{
  "n_layer": 16,
  "d_model": 256,
  "n_head": 4,
  "n_kv_head": 1,
  "head_dim": 64,
  "d_mlp": 704,
  "vocab_size": 809,
  "activation": "swiglu",
  "norm": "rmsnorm",
  "norm_place": "pre",
  "norm_eps": 1e-05,
  "positions": "learned+rope",
  "rope_base": 2570.0,
  "rope_fraction": 1.0,
  "qk_norm": false,
  "attn_scale": 0.125,
  "bias": "none",
  "tie_embeddings": true,
  "parallel_block": false,
  "init": "normal",
  "init_std_qkv": 0.0336,
  "init_std_o": 0.00593,
  "init_std_up": 0.0336,
  "init_std_down": 0.00358,
  "optimizer": "adamw",
  "lr": 0.000953,
  "lr_mult_qkv": 0.5,
  "beta1": 0.9,
  "beta2": 0.95,
  "lr_head": 0.00819,
  "grad_clip": 0.5,
  "warmup_steps": 467,
  "schedule": "wsd",
  "decay_fraction": 0.618,
  "decay_shape": "linear",
  "final_lr_fraction": 0.1,
  "batch_tokens": [32768, 65536],
  "seq_len": 512,
  "doc_mask": false,
  "train_tokens": 477900000,
  "steps": 10261,
  "dataset": "wikipedia_en"
}
Each number is 128 + 32 x the weight over the matrix's rms, rounded and kept within 0 to 255. Layers, rows and columns count from 0. Numbers have three digits each.

# down: layer 8 MLP down (transposed), 704x256, rms 0.051, rows 588-654, columns 0-63
# gate: layer 8 MLP gate, 704x256, rms 0.0569, rows 589-655, columns 0-63
# up: layer 8 MLP up, 704x256, rms 0.0575, rows 589-654, columns 0-63
down588:098177121158169072124143134178098185086129158107154111092101179131151118141117177146071117168117140128121120184054071067176128167085131158123082168094149171150104107113101104066145114109137115
gate589:041111160093067145118120091084016196196105121123163129131107113138169107109128083133145120173104142149109074186126153131134097175105103106091100163153083083177164092150164100105065130105176110
up589:132134135106090105075094083145101129116166126128109137114159130114154157128144070057075149123175097159105135157137162190106119125103095079119124213150116164120102048167122131112124126082151107
down589:117131103142139104076196153146176105147130063170104157092096113138118146116156103180122113181110103179116111183107131046116188182137178158119136153153162138160076095166138131158146149136229163
gate590:124139136118099079122093134123146119133067111132146121112114139131031119113062098159146135165111125116120046153116115119125097127130086070110123134105109139134097151142135122116191199128158121
up590:148077080138129103106092201159104190073083118142153171107144109105122102120089106140125175163168175151128080121111155111181133116162127111159179140175144094150110125088157141146150149170179165
down590:129127095139143112168147089188152107150084122149164137073164161110069097157130110143173085124137133170160093181105114144181098126182111087121072124159117080126152135168133142119179160089145133
gate591:171072161151103076150158090100122159159129110125126112154115144096108141134114132135105105103097137139134160155140119088142107124079158119156150156133023176129112152074049131087159136096139161
up591:108095119080129208113192096097093136191141100183098141152072197121144146110112081150127156116142084134152141124144121149118143187116136172152111167077123127193182127122114084133077091109070165
down591:147120118123149146118096105089054121117110081090068122124102140138119104141112168184186105117171097082101109078106152134165123095131200149149177099104104094166132136156143143070134147143172144
gate592:152127128100075112099165150160095158093168109143165131176150107170159152156118134043098193140126152108067092166132109108144144156081104122085153118105102098139109203112149149072068094152121181
up592:175104048128117146133120152151113158123160106069218144124122139143134083138177102154069115167105191098120145115099116056071139149090162090103151093122164175083135129153149128149111103105152182
down592:126122135092121070173134191163144149096135158128061086100117127140148143124097141149143141168128077111089079140150167147144060136136090095104119145175121154157136128166123150151195143092155074
gate593:137081122168101120142121120183119075160130164146125196124133108135146110133118125120142108097186150120080195154155150145161116143146129113109187108119111067163108112109112170173159128130137164
up593:148205083151131130048104156066157146095109108156134128122089103107131109124137159207077140140119164155183164087059183119038157066131082161206084207204183205053111068101117057106167095125137109
down593:115236121131127153090142190097148152105139110125142084135137130130150142127150147121098115122108131070183126124123109119105200118134128139190113137155130168093117135103109120119115133126118106
gate594:123138095184156189152150093134135143146134137134152149155095077172177141074114117123138069162113138126130143133169123153147140160092151110143115091083139130153131129118099112142129144116101142
up594:135132136154160157124122132121127115105166170097167144169116118127101160156102104117146120142114174134165115131113123161092080128136116176134134132152142100155084128137111121160119164200077114
down594:101151139077140131104150095127118054090143104080084140139138140126137143176126111129159127168159111127193129154086124100144079101121138159112122102163152097148120148088132119113087115136120109
gate595:121082177121129152114120113178167073128139138141126106126116105180160101135133081106136142100133180093152152118095080100129188153090134135154146072086151092116126138128171119183116098113166112
up595:140135092164162093101117197115126154192221130182133159159118117136053156105156108109136146088101076165102109094141140149078115109103140179112149124141110119163146166086135125118123150150105146
down595:151164124158122092121094185164129158168113165169135070157126102128117096106114127183113152080086118085144109124045121149156080096156152091113150167116097133078182189116106173087092137120144148
gate596:127157140115078166193176130107130111151116201107097183074115129108116110111103133131140108128103115106097151136159102107145068136124147144132059166132188134093171131121134151131093178106105100
up596:110136129144127139153172088144149166119125112132159145139124120164080132107160118078138122142095094116130189167143156129105098157141159104063133148103124155130202149128120116071083157154123109
down596:154170157165087172114125101167122140143110118097094071176102119097132122106096143032185158146157169126116151070146142144141052167112166164163129110127090119081145100111146169136084076128199176
gate597:028129148167150155152096172144183123105088093102149162060148137120130082102129090135115136080157129143088107147113113151134102093083179080175081123169157096122095131154145105158143117090103159
up597:108122205067162168132103133117091165140145164104189163166147082155114086105192113144115147108131136095126137158096164158092114161116132141121120129045131150166161128160101142142092153105169103
down597:126183138133079173144126116125102080168116138177111082112101160165116128098121139096098109129166095126138153072085178157155148107150118140161136152121156184103059104131141201126083092084130121
gate598:128151112103092100082091110175146156169113103066146154120136143189108162146096120097149126114125121130102145110191151058149156068149158077136128122112187086133159169162118127149130115139140138
up598:105140126123134164165138083091169131129164162113097127129125166146112128097132104172167112114169108106132139109057116131149123156174142126160161142154150166150117121071134192127186172117145144
down598:095030167114160122129109082088167109141083061100144122148073103120126137135107164077161132062117120111126137126137117109094120117068235164149144124156119132072181133127138129074122147172086196
gate599:152146100089169142148116130150159131115108136159133155080112156147142142140172136125118182125130161086128112101079101100162142139068138194112150084094085116151132138124060141133104138136141148
up599:178101154109158093121189122112179188144097109142151121154121101104191141099144104137073186125066148115138132114123139148183134153087141191102132114143106118149126160152109174100100119081107167
down599:071198140096160094121150136114132119165115137139161073089143134130140103098174142106129155143144111105153107134139158095171135179097065207147109140110130119130123150106113112117143106140073102
gate600:082161082112199101154112169133138081127163090125142139063138127132148094173141143082113166125184132122105100118118126151108140150166214106113071120126085142162136135128075141129110120133166194
up600:151105167130061139082121091136108162152087136144147123173120186147078148101130058161114146124092174138117137085188114200164151163087061088121117131116155114130106055136128131129154123090121116
down600:120176090129081104089118099092145124144126117096091090174140149142124120120150158157123103157156166130207069091130109160108070114174125153159103140134154123121118176106115145143132173115137172
gate601:125135161121149173170082173135165146127119063114130134147058126129141113104119135104107066093153152131135134122106134122065133094112130164162111126149123143130117094100143157124122160117104143
up601:149110055079122077125081142149101126110134134148156107157117133172102138113122100107103143099073192144117144107140169137046152116171170115123115142158092151113167115136100088113117110143091110
down601:112166171163142103155165102228132149146110154149100109073171120102087089160116191116142100114114135147139135123134086120107147187112135131120118114127099115152093111112164164185103183127117147
gate602:121157141114104082108146078133097160181101176143113128144115129150104097160133120176200118145078142091114089162138141107105099151130138116108140072131155144153148157141122162176138163119112162
up602:080120144137102162114159125136162176196015185170148128111144115105155091130079157150114137124116078140119090101153114136185165135100116088199170153080144140106146161097065135086156092086173159
down602:140157113134112166146155140192144150186114103184154151172099101127098132118113137123153091129115129192084118163140159107175137139092133123111146088165184143155080170095078147170097152164178111
gate603:116176119138137168209083142088135144089071106106074130095101113129165176199090113125108198099117173092124161127114145105154097114055143125096145089106025100127173113136169067101155214170091161
up603:114107123132138168067151113159117115119115136164225124198096129138054101103145139091138178146150117152124128113215132095128160097104180156115088178078120175120156151139108122171133123130111119
down603:126135093121113084151155164126096172114117147150166155166128050123137112123122090204148132106161124156128156112154118125166141112123174118066101140125133142157153083123146170103136159150136127
gate604:160114158071167137212045096071063134180101156129091108065138084089171159117144118106147128122143170049089177096165115139136107097100155114154104160116128173093097154058128114105206132082110101
up604:125110114191073103131160135138090106125083119093080170163079110188113109059147082131139135156121150124135095113168114140196204143161141131108097156121086091166195153171093171161116131114128165
down604:120162082090139155123063101060148152111109111144128096103074091136109216119092126200108088090190129163137069077102114117196069139134119147092077112115164126160152098073120052107181109110115109
gate605:147112094130119090103133138154097127098180048100127154113095135134191060096101158072122129118103111130067083122086140187154123171130094109105160182092120188092167101151148075143131164141104129
up605:140122143142134146100181098107127156175084154138120168075124151135121119143152142152149148051122129135140085118189167054120152150153154108097124129168102140192096126118155087148156135072060149
down605:129192143082091132195144133146092194107193118110137082126150189129174091099127116126096166121149147141078157113080144138137124076132103153071115133098109145107118092185093096131133166087149080
gate606:114151133126108143138089059157112125176143133100082154107136155143076127102132135149155110081157145151141165140142133143123089139070140094135137137115120129153098098123130190131125152138169122
up606:127122139144160161144174122121120158102142136137134158124134114126071171120147165161150182108119102061101117122085088124118138162164120132113143131130154148145143067184159141095191177152123140
down606:167144119056082182145117183069097106118143167100108106118092183143159118129124137089142124126142128069135113080124159154137177108109157153119104123143145123091123130103116114149111121108115146
gate607:149119159133151111099080115103064140144157122121083148131120167148087098142130116151154168111184122097070132118138155107119092178098125108133148121077113131179091166175059210130122124161188152
up607:054165139134161139082090125131158182127185111125169169131061117182074138117092148165080180119128184141143148075102114121139159188138135078161147120101149131091149163125188113108099121174129126
down607:131143134138116140123111136050130095118098078165167066123139093120126131112128119167113124084082144146183109184133138128115091134069128104125172096159157076138174112123143099110126108138149203
gate608:085146098097120074140129141138131082169085158137142129104134138096135154077131108152116073153114101114112126149137143143158123156107110095111119152164189101113106091166134197178159075177184137
up608:164114130118056115150093110157149122114112080054089122148111114169142124105202145143172115169128135139163171152144150083157149129181139122114133115051155135138104138170135078105091100046120102
down608:154085101101175187147170078120198075114153033095145105155095193091127166106124180164102120112176105117113135117117123105103109102144135092116167088106141137114159109123144084098109115120201109
gate609:152110110133113068147148110148170082158114156103156154117185131077116149070101171137105085130119109157109086143174188107102083164113101115115193141156146169134145160116106144131177142154168163
up609:101091153164157083118112170052163159108118176207162148174081096179141203141151106187086200160091105118172143102190093077164146110123064194120102129118120154112167111156151138137136177122150115
down609:069089145131116060146187046113162144129163084153149148106052164117155142139121092127149138113192143166196084125184093116197109060145151084167136147112164137064100153153086121090119146139107155
gate610:119086113178109105145103109121129132121142080141181152141171093145166124137180096111192181096140134118104139142064136106148046113070102117123116165123151130139160143129050119178126165129182145
up610:095155130091119146141144133120100161163138077161133142054112158186115157130083113188127097092100155092162140132063142111105116107138137074109125104117172099168097104178135074097140097106130159
down610:119153036105146134152154098124141123166158147128155119124126094145194103133156152091091160113120123106132104169092087155094129130038156137181105133153139121119094125112131067191081183160113118
gate611:094122136155111085111120073132120120131116142124147141121098151079086127153144045097191112162089165122121122103168144138106104173119126118066151120090107141153089138098136158137138187099152119
up611:171149135114139103133140157138173172155122116132121110130121173129095156127156110096115066144162151174125102091138170144089134125151146152137130127100155129140130106089196075111131134087121168
down611:089110120117142162103144216085126145120150045101152115109125119149140137135153077152083116114143073105137115174094166105150153080193091162154091172190094148083124127088141054101113096150096176
gate612:106124145101088152141132176133061134092143146015073123107131190144154110208095082117144090146145157137152126105177113143137105071150152110131216096128117177153130138166140073152137120123111111
up612:134106196126134165130064159086084136155148143104106128143135134155129118138140093111168080118175054097125124146127147119158119099148072119146138071234134148150178160134155136142116186088161128
down612:114043162158119148115161140119139114119115100098089186088116069105081108145118126090099079167120100059138095120124137114150168166174169147125127193077085063135154114209081154138162151115067122
gate613:113099162157136194143131194115174120170138139096161156172123120128125069087107157154180140094161147089099068160144134126158143130137130171139171140090150159170099128057133162094104138115080112
up613:074134105105080073134147153123155110141090072133117113109090050125067140122149134148089185106129178168150147093138141139179069141149109131165148140151135110129146106129158149152110167146130077
down613:139043080128155135134074145118066166151135125088093151122094164132122142091116117082154115080136135142204122109111080146158139118166160102140162143123073137122142180095094108131142113109093133
gate614:112133073148172068094183150186087169146146147093095101131134089102158081111174140129104165123137128087111090156152127162101176125158130083110062088078060092132117136096115122133088212127176128
up614:077119144172123148170183171153095084106112149136059177127136106103150070097142114121131136113190161115123119150145148155126180148105146149136159135163105148145102143107210114122077187099176095
down614:149159090134102075139133144075145104160146069106167148148140073198093114143130116166038167087099145095143154112145101169117179119122138105103118124151140137152161162147161105078108126123174183
gate615:103128103108114124139124147100091103152108083120181124101167188126107159138144132114118102094137104141136121140132146134148189184141199056156116139100137149118140172139155145136088107107179124
up615:091094107140027066102122149108129140149090111109171137122132170199100106091144117162101105094080127112118121095132127104113141152129151104163148141129148138119185181170172144114147119163100084
down615:171102093072117161126112118151173122169115046115119112142112079142109093100141129075106107122115105144101134122167156092115123156158107167140206160111146097137142073142117109102191159113113095
gate616:181092196102130147081131155085080067163116120079141139106123113132141154100163075070114166098129193103113146137112167106142074100106167111108087164141113162113152142086101140082114125206084111
up616:119175099094114152143134130076132163134114103083113167139119184082115076098090166076121154133094106129067134145111149167148126094117123133153128188066087170152135133162082142167150180074131159
down616:099055116117141138143133132126170169113175136133155100163120077194166127103137089047152155059151133126132084084102114160193116134109164163170129166164112120160152034119115075171105148110105094
gate617:083061120172128195109128120089150087192117134159195148149172065060118166140058085099087155164138055132111146114160106105194107177107179153108112112129139087153058098058073152107207135150132145
up617:087130046164181172131121080078137148146141082119183119107139152139098166155025118163150148169116149166122090168165092115151115123140209155076096104164144139132142191108084119125158155125103140
down617:113090136115078128180137076046157119103135120124144164141118200191118150080128097076094129155169091213153100145118095131129145133092145174134163088159103136128149169155077110093093118164185132
gate618:092108102091137121102136141178110141124117131136148108121130106119198137112112084108122132096137125112088062105078145151161150099125108100123126167057095114138159112153148114152098078170117151
up618:120188147131158103115188110103143113155106187076130135156148188152118077132082154131101116169154134156189180169161141083130168154100134149136127083107127174147094141100167170143156143102118066
down618:158082087165138098078178091172099137159124129159082136090119075084125147135177145123120185069106160122141119150077164144059105081070065186116120175109099095100160163131153115096133192107088073
gate619:148118106152153140168090106117120114151181152087133122118156090125172104131110057145108132106124130169083111119146100119097113115065130087171158090111137121122117103196096179152151158136109135
up619:148092161154110123102096189141158122102130078128141044236095145169175118163135111141181074180147142123121115134128104118120140144087127128190126121101131167133152079108164066181092172195149047
down619:163225155063165159120174164147166138189104130183119088101059118094101106110089130115147169113170126070102137129094156125135145142161089221142138142113150168164125190143097089152089126116157134
gate620:177137095136139151113115107101146144077185104129147140171102112122164102110129160145162107151122141209129125144080154133117118106105109123177093114159162103114116096125158097117120096128097131
up620:122111156165115165095151116164112142208143158141118157127107178128147097117099108116118160118101127109080148087140065125164125103100170091095126063152125117144162142133078150145182168160114094
down620:113140125129163146157112119069139139080148126144145108145149102109146125123117155145133127154140142245119125142117170109096126136123080150164123134116156141137122129123160137117114127128114131
gate621:118144118109099114110153171157112129071119111143184138135073115121144130182137128147144139112160112169186103141152195150131101111115172105155174122126160110117121143086130087120073077128131137
up621:133154135112110117126155148146115107113117143119162086077111153116172126171155094126144123127146115126143087195103141131123146129139203097117127173107183134113125148125143123115122092126158159
down621:134179119082135144123158152119145142110149133159141187142087125114137149100138143171102127124114133169177126124135128171106122183137106133155093140168114096119132119144160082163179125110078165
gate622:130168139116096153120121113120141129116154122121136128136155110156114120152148088159144115110119151130155187145132112161124138136185123148138106137120086157134117122095132117130112094121118152
up622:137129094090100134162084109173136139171153168129074123152172082127106135096151098126155140096117160089156119158168145162128102175137137123068124097127171162155139065167104160122139148135115114
down622:131124151096179150117097179123192124097123110130133140120084143114083134115094134133095162137140113147114077146090161124110143108106163076139071161138138104084095161126130113111117121139127122
gate623:161121074098109125104187102138173152169137135143134184107135170119105135127129120144116171130163089113159159079179172126124103083096159129092103138119088132111115135123170132138097158089134117
up623:147086165190133089144111178114151151106110091082112125142093121123134139142149142116144081158105105139128183136128161138131072161105132078104163129105106063145102116146081183083114172117132135
down623:093131133132115142084107140125118125004139184135104092118120146136148129161128112117085145106130127172135128087144129193124190130094147079109102130088141106134146118086080165064129146124085121
gate624:150142147135123143157070091125165138100151134121091061132078069128121158112079157151052204180072113130134112048109105109113118113136071081123086080128057140127120097117122127120148158117148135
up624:140105160136108160157077128159161118096143162164131162184120115119105138158148148077117136175114140132137126120173099186163139128050117173111137063156080140134173117102117169105122190139185090
down624:146162093113105151084200157120100123142121105124157122099147129089155154154151131181210101120139161095111090159117175076112151101172118108102102220139113097130136185119126109155156103107099157
gate625:114057124096154097130110141124101161114118142152147154129142120098095160137067134108118102120144113130149123128138194100151101087157152114108129131154153143104152147112122168112160203119190130
up625:110144125093084170130117113155130100137119146119094072101136215176150118145189164153139139150126160115083086084122091167152144099117142093158128077143163118163138089150163101138084083178156072
down625:093120102181093167160142137153078191100118073089143132096130160154158128081097143116160112092120107117161134111115139236172072140116162084092169117089127091171158111118167079080147131182091088
gate626:126095115096101143168155189116090135145108097131119086153145168110128079116063158089162096121156120101102157167139139089125131142135142121152157122121120167118165168114076138137118130118140130
up626:111141127138140171137135137123085191074117117119087100131163098134110070160170141168095102130138093090100088136097128171132135142197148119177172154168135172121150141093126122117092057171162112
down626:117140188101108122151145148075173140088166164157091140140087097104185104117119100088137103158184095113122127076150137173128175125146173110136120089112137094133087135166078067146135114179098124
gate627:109062109113058169105188111141109139133173104145182128101105073132135121105133122134112188152114128135088114143128156088062128108146129131089118171102098103180085141161128126099105165109144166
up627:155114132104093073084097140148107127105157143144142159130075166161113108131109158156180148120135164166134076163155118196078138117096089137105150145095110144151121169074161131165102164157134163
down627:142163116142131118093111067158134174174113098117113096087154124082137134113090146176100064133151088089157179138191182132152148099075128090110147170073142097157167155151130084110182131138117119
gate628:128101107124124110079146208145215108151133142129138172122147127129159068175091146097123088126129096113088162091115191170150089181134092109104144135104163099093154143116149100108154145135099152
up628:132127135151167126173101128139073144143181152150135128209166146147097101125116089141160133131165112155069096111121142161153154143156135132109101098121103183151202155159119143107159154144113086
down628:188054132121095094147133159131136127143137114164175110144140144088150137151128122158146099173103112161061101174104168080147108094107141097113110211104169141153097158106107123128131110144128093
gate629:118112131053175070109140165118157080175098138170140151107124119174084101092189112085125178051109091104087090143162141165139146198109147145120134157077058086128157089131159135139157112156090106
up629:126167159126092107130083143123083192138146114100151111038108177068136131138155134127104141076102099137122129115129117114170157117089109106147103091125128154162127085133148164082185113122114142
down629:139100135109102086162048136199159156127106120195091161101136138156081128146200078119086178077181132082133119108134096127152161104089139116165106182151115109123184126158156081101134112115056123
gate630:143133149145142138193106117109175166155111100130117112095201169106112159064135144111105121120134063142142130118070145105134135151150136165076123126148135084144112144123098090095174093125146094
up630:067143131151168182144156126097139139069122145074087121144148140109148113074126158126191133163123113094085085157152155076183164126158092161113103142065087105115098146152076140177127088100074123
down630:190093174137161102146089146108090122147151139114149123080075115139154122122084176193127152119116096067134182172157103100110104153136131171123116061236078130120144103199143096101122110087144152
gate631:102075098153142092131134111120129126163103119082194181061106090067139085128190122138103101116149133158127155097191159190136078110030132149140114170100135162080119120128112136087067078084116139
up631:124085115157156106076141075128154148141114167137118151102085107097174137113169128149169025118116067150138113150206152099147115091101126124093097056203100133090177128132101109105178152139212071
down631:120158047131108176186114125136148132131095080111160138126110171091130113153078128101137152168117139161086159114119119113135106123085128133081142110132108148074133205087144129104104128099063150
gate632:098150125114104123130149153117112156173145113121115129136160115124122124139099077121161130130137154125115142087153073037080119153181123182123163143062077102136124138154080157160133115144057102
up632:160117122177114095139101137123094090135122058123131157207115175142071118164121150124105125156136160101114199137085139140116158135061126114108136111156121140133119165131155107091116143111184107
down632:089109184115106081162185166129125146119176166094127080096127121145182116110105138098131160124150174166126118162143089156123192103198134114112115155140128159124174140120167097133118176096034127
gate633:123159106068080064090097108139156099138130118120144202088062145101107137159090119108070142191108120153142132122123085144179150150099022118182119143166079095108158072174070154156154130050124128
up633:061139148108089073120136155145200150143141161118078082182159117133102130154046159129139120155121130114085107093197123141118126166096090158143121170123181125140120075098094107151176121171144126
down633:174101098152119049132082118160121097065122091159100109132094175163081136123087047133106140102052095161167193128149159151137096087132107051060090145096158135165197141101153117111150096119072137
gate634:097099153174102081111138212159125107141143104095087081119116105139112085146149137123158134184127065119046136159122141174118136136174114121111162131086120127118050130114074102149134133110150122
up634:101148094098112104167095119063153119116148078158145140124105157058116183179110114125098104119112122152152126162157102084106118139103103151137090125136137101063114161141175127118122093108100193
down634:124114086139107147129145097103170110133133074123155193163117098061124178120125155146099148096150125183192146141134082155109155104129073102139156094216107094103191127131170108107152117123195110
gate635:098160112129144151089146104134140153148146105068158120140124179152140143076128125048132117108152137095094113136131176124144094056150152120145097134150141113149100146122122133077070141125122158
up635:179167117142103092185102113182125176124099071103153190137169064131162116098081181143137102120070176146082176138160129139135104129116102135124075158140115105145120139165141157142073164137112104
down635:123160145163069168147144107096104111128092159154137122102174144094082111125132175196078148107172167182196118153184113109144217183179077163091104088186142150112137146138100179145141151120140111
gate636:097122083147108119116123117086107081155111157115131121122124153113135134163117109149111089138108094161153114132165111138137139082108073116095138152127158117109102083111111129151074154070131153
up636:153116152111116148118129148099146152101104114125070137177105126158143155141113093145109132140068147156095162107054119129158087110133164149142085129151094112130141139144102118180139171080115099
down636:120082148179128096132163078132162115121145162154119158114136163113117128130100147170165134131107117161080125109174127092121149127111107121137140145144129139181107150162153142115151129150098134
gate637:102120167106125130103088140167164126076115110084116132119158115131151113149192147150091135115131202161140084092077128151116152143107106088141183122186136088095101142149044113136126109124143135
up637:093092113077126068136134140100106145172096148202114134114148077100117153098103101112167157128166120145110127146111139134204135149152049147132147081116142065141146129089131116082132104134095147
down637:120140170130126186174136134131143194133066091070115154072139099162070177107142110129139175149101160171156170100097089128164113117149143079138078134168118172136137109122112094176128119119095071
gate638:116156196079132146117158114090160132164137174110120110140137107205199145130126150064161096134139129094124124150152176127140073067160154103066183132196109130170165122136140127180127100101173117
up638:121122138095071158087161112061114114096150184137153127126102193115093175149108155123189132133075174129109113082134095121085159138164191140150104174090108122122102127139146104087075140086077155
down638:111161145121181115103165123081115137101086134135110130108081148179160137129164065109140107170053174202109161175130145093138122149126118099170095173116200135140093108160078100134112141132158070
gate639:112100141160145070160132142182077136179138137119120138120136149130112096096184138173150120197150176138148162175112102139095133169105156102079189161080131088147172135108083110172126069120125124
up639:153124116160131101110163056133123105119137175118140080140138148133075149167116133083164156110167106102126108078139180119087164166098092147124162132146139132079118187108136157126179112171131072
down639:143160124089093137206135141087155141095132104096080142159122097119190126126144135110058157084142140111101080165103152111152088097105175162126103146159125127120166121111139156139151074110129094
gate640:098090152179137098156189119106098149069151106074114131127112051079138109173141125138105153103120103147099149146086118190112156118083111157043167134129114121142064112164106085131198134142095170
up640:080151155143071078139121086129156143054074071125088146190149056067210189107159117153085118065119097140135139073132076195152100095117171148123114134120073123146167172170110162131121152130120158
down640:118024121132149047180104109088098132136189055156160111177168135144187117133154042102128094109108113105116096104123129138129091144134151114119069125152134096128131105129089094090150173132100179
gate641:161152107154068026115135132153152068131092103046093115098095134059158139125112186144078132163119087154134126145176134083164079053094135125123130166140140096122130153055108154173132118161114087
up641:082129185074146155207172183078069159082097162157116143112086109135139145164073088114048145154142123094124107096143113133148179113161159113128079160208174190104157169173143150054164148129168165
down641:098172092140113090163122198092171125148115135126089173116101139119127101111144098187117126158079137012117107167100119107097175070114118113138121099146121103141138089094117115129176127157109167
gate642:123109096147084131121107079087096062124068129080068134144119185148098140076130156136129110102145093151105100171160157138124114132118127055123115123166170120131165168097106128138176152155138116
up642:109136161152166138193125121164104165121128119176175171134128109109133122114148115147114161118157131126138146100156094156101089108163098104108125174118103130150065119232111114159084067120071151
down642:092194139121110080169132118107108198125127165104105177118106153170113129079125155148111169078179119114142126092114097092201145117182160132120143146098159169101097180062155100108140095110136167
gate643:141091142158111147130107080106158092194136146090133185057110128185082106084117089037106147084136126175100125119154083123197083149142153089074174058117100090135061177150117095177182104104173106
up643:092166162081093115131165122149129165083058104144158139111121112116090167161139151134112144170149134033071190131055167089093178114091076164131077148122210197126127152063137169137130131143160168
down643:133199078120153121128108129150122113137148157175107136122136096132135143109122115113124105148116103033183111101117124195110157110129112165091098131179112186110095117161092092141136133123132169
gate644:111086152052126104153164147113130128119095154126077123144039046101136110172133064138096167070131131140140068162084137075144086174152154054043141205126042169188131107070083175076091111167155094
up644:162166165081157065095126173065089133160167035127072120148092103163105074171116123134103131132112076143138170090133094119099162122156185123161180136074059118115126107163105176183054170083095075
down644:094035182121114155131111142140097113138142094100124137145087116182143107205074137086171082061107100116142181057040108144114174143140124059070147152128116097142155129100116149156102096178097109
gate645:185094110182081143114102168087098141085090082103112117133167117172116140143105133124153142048100130142098129168166103120099092110168096146094104190119113144115119114130083124129086100170147153
up645:148158167100183143151138154109132093118162129122134128060146089126038172135169136110113122131111161149120111098067094099075185085113140214098129194118098169128159132152145143130145125148156148
down645:191120132144110156146120120173161128115138193116117106104187107174139091234153129147164140135132165113186144126107131122130104166124114101136176102163086065145104105144120059137148108114056074
gate646:096159126089106116093151139144092106120141199074170158141108145177108187103061085117174134052061165117129075134088075113152106146126136123163111117127106117132091081093144151135118056116084090
up646:104162165094106158115100102079183140157105094125136154089074167116141122144091141150111041103098157127151113171103152154109139121104136121120142202170162087145123165126192116116155109136141081
down646:188108155162174098102061130087147052114139079107105142181108162128110135143164147163154127091128153167124121083129105155077073096148115082148164090143074184154118117076162154191093102107117108
gate647:094143120107141115133119105158191116146145177123132133106108124115115111144088122133146114139101133109122136143150122106111141109129113118108125112113124147131115115176116174158157138146133077
up647:115137118154114095100095105129156105113125168063114131128083153123157101101134165134139148094156119184149146110123182138110134096077114170188118144138159142099106121127144084061115107173071075
down647:126128130125173138121148160107103132069155092085076153163109144163174152131158192143114171100173088120157147177113115131088114085112219111132087101140092085116125108114144099062080127092092133
gate648:155164194151142168135142162154136133131088107170081093099125150129113095113161103102112153132176116097096167160115153117131108143075133111164144173139132155062110124093127105200124132092143128
up648:088148133163163156112182150042152129145166129132082153151115126108151144146046082136138106103119134112133139099126133134126150164166120123104108132109165062174137099126154137121111124169142178
down648:131138092140157183146092105095078163149061176114157143140101105136070113168122101128118173092104165144085130151083074095153119116134126133136167130165107156098172156164121103191144097155117107
gate649:130111175165103101188114152116157096137098152122091148139114192129160095141082117096092158095101139154115089163085089039108125126137183154126096140160099091160151107077125112101136144213122122
up649:116121153140104145113179111119142105122113172119152102147134057062156137090121152146088091157093166180145102108117119134153103140192160136203101053143096200144137140099192125170139152116121170
down649:131121133234126139198127100084097175172125120067074099131136165164163113078097141117095104174162151141135145070141145153144109148212107133112148100097155138133115146088171152103108163149093163
gate650:168129137141128188162139110137133126118174055114117160115117128071115123103100079071157143129150133131123124152114104170133102108124176160132165117109121123114030168120090093100137166169128113
up650:177064161138079121112163099133134083084146102117122082100135168156185022133160169155184138164134172109161121174169083163124128098155169150146163112108128145143136096121126113128137150166100126
down650:129119119103208106111039185174111114135135122117167067104166106119150112158150075084101089107174175191047146166105090090110138168120116179095153116139158125187115119105116115163155174117095092
gate651:096107080057088107145099251119135083069156156184158129071118118168105105149169035135115130124139030132159126119117161089120073151139136122193141131120122063115109123151112139121147160143105122
up651:150166202132120123146105103119117195153122096068120174159178138060120112152116126139190071103048088162126120142148096173074183111155142129144151148131144113088110166094117138201083112118119136
down651:133118158158099138154109150071102154135153140145177168090129162076119072120076179153086143087127153094154168175085072165116151203139102079073159082139156093131146055104164140107124136139173092
gate652:116134138150117122127130139122186136117129094122146073125170169183091099220080116147144108134158057137099132097153188126160106124209136103130086070131100108097107118081051156148125146118136173
up652:136121130078143112116138145135095116122139151196152152117138154109112185134142137153106124188057210111126034126075130115120081134064174166136096098105127097079119120150124110139076111155098121
down652:138083225136148149117148120121125146103113094135147142158175142133128110099121092128101248114111196101097150121211129161162149126105160199117130141140141117092104133105153126053155133059091081
gate653:158053131104101136131154160139119176155099103122150142040146122137174114141183132110120168141112162157179110109174195122125111116094168161062108125137082103111160145072096092077122131108088075
up653:090206162107108065124110140175177188081134106113159179096168134139169051136125203158175140083124159104126063175134155130083088159164138086145177135164152101143150128142170103120172098141153160
down653:107097143124174127171148092080147088065065102120208142175099155140132199108155172084098202146126135098100152117117140147076103061084174100138117236148075079132141132161127128123094156037127123
gate654:100163080182138146177132154139165067227109157142143113102067106071127072142177121100069154105166137118131097134087160153144175067146127136093102123173103087144100133097108105158096008086146147
up654:116134130172174117113156114120054082096142114079154152073165168155095087121145116122092186101062079143133122146117074075090123151156159125130106153131121135111132130122135104069100106137197137
down654:103190060121130112096127143076118136153142147132139129113111143115081055110148120128071143205060092140077148149128155070129186113125083090134139130177145123129134090135115057116117126165165134
gate655:124061116117117163166098121159107105123103108127086130128085126101129098132160158105145145133144133122174208083087132105123117093117102090144120151114109084092111154147155115156162080123170111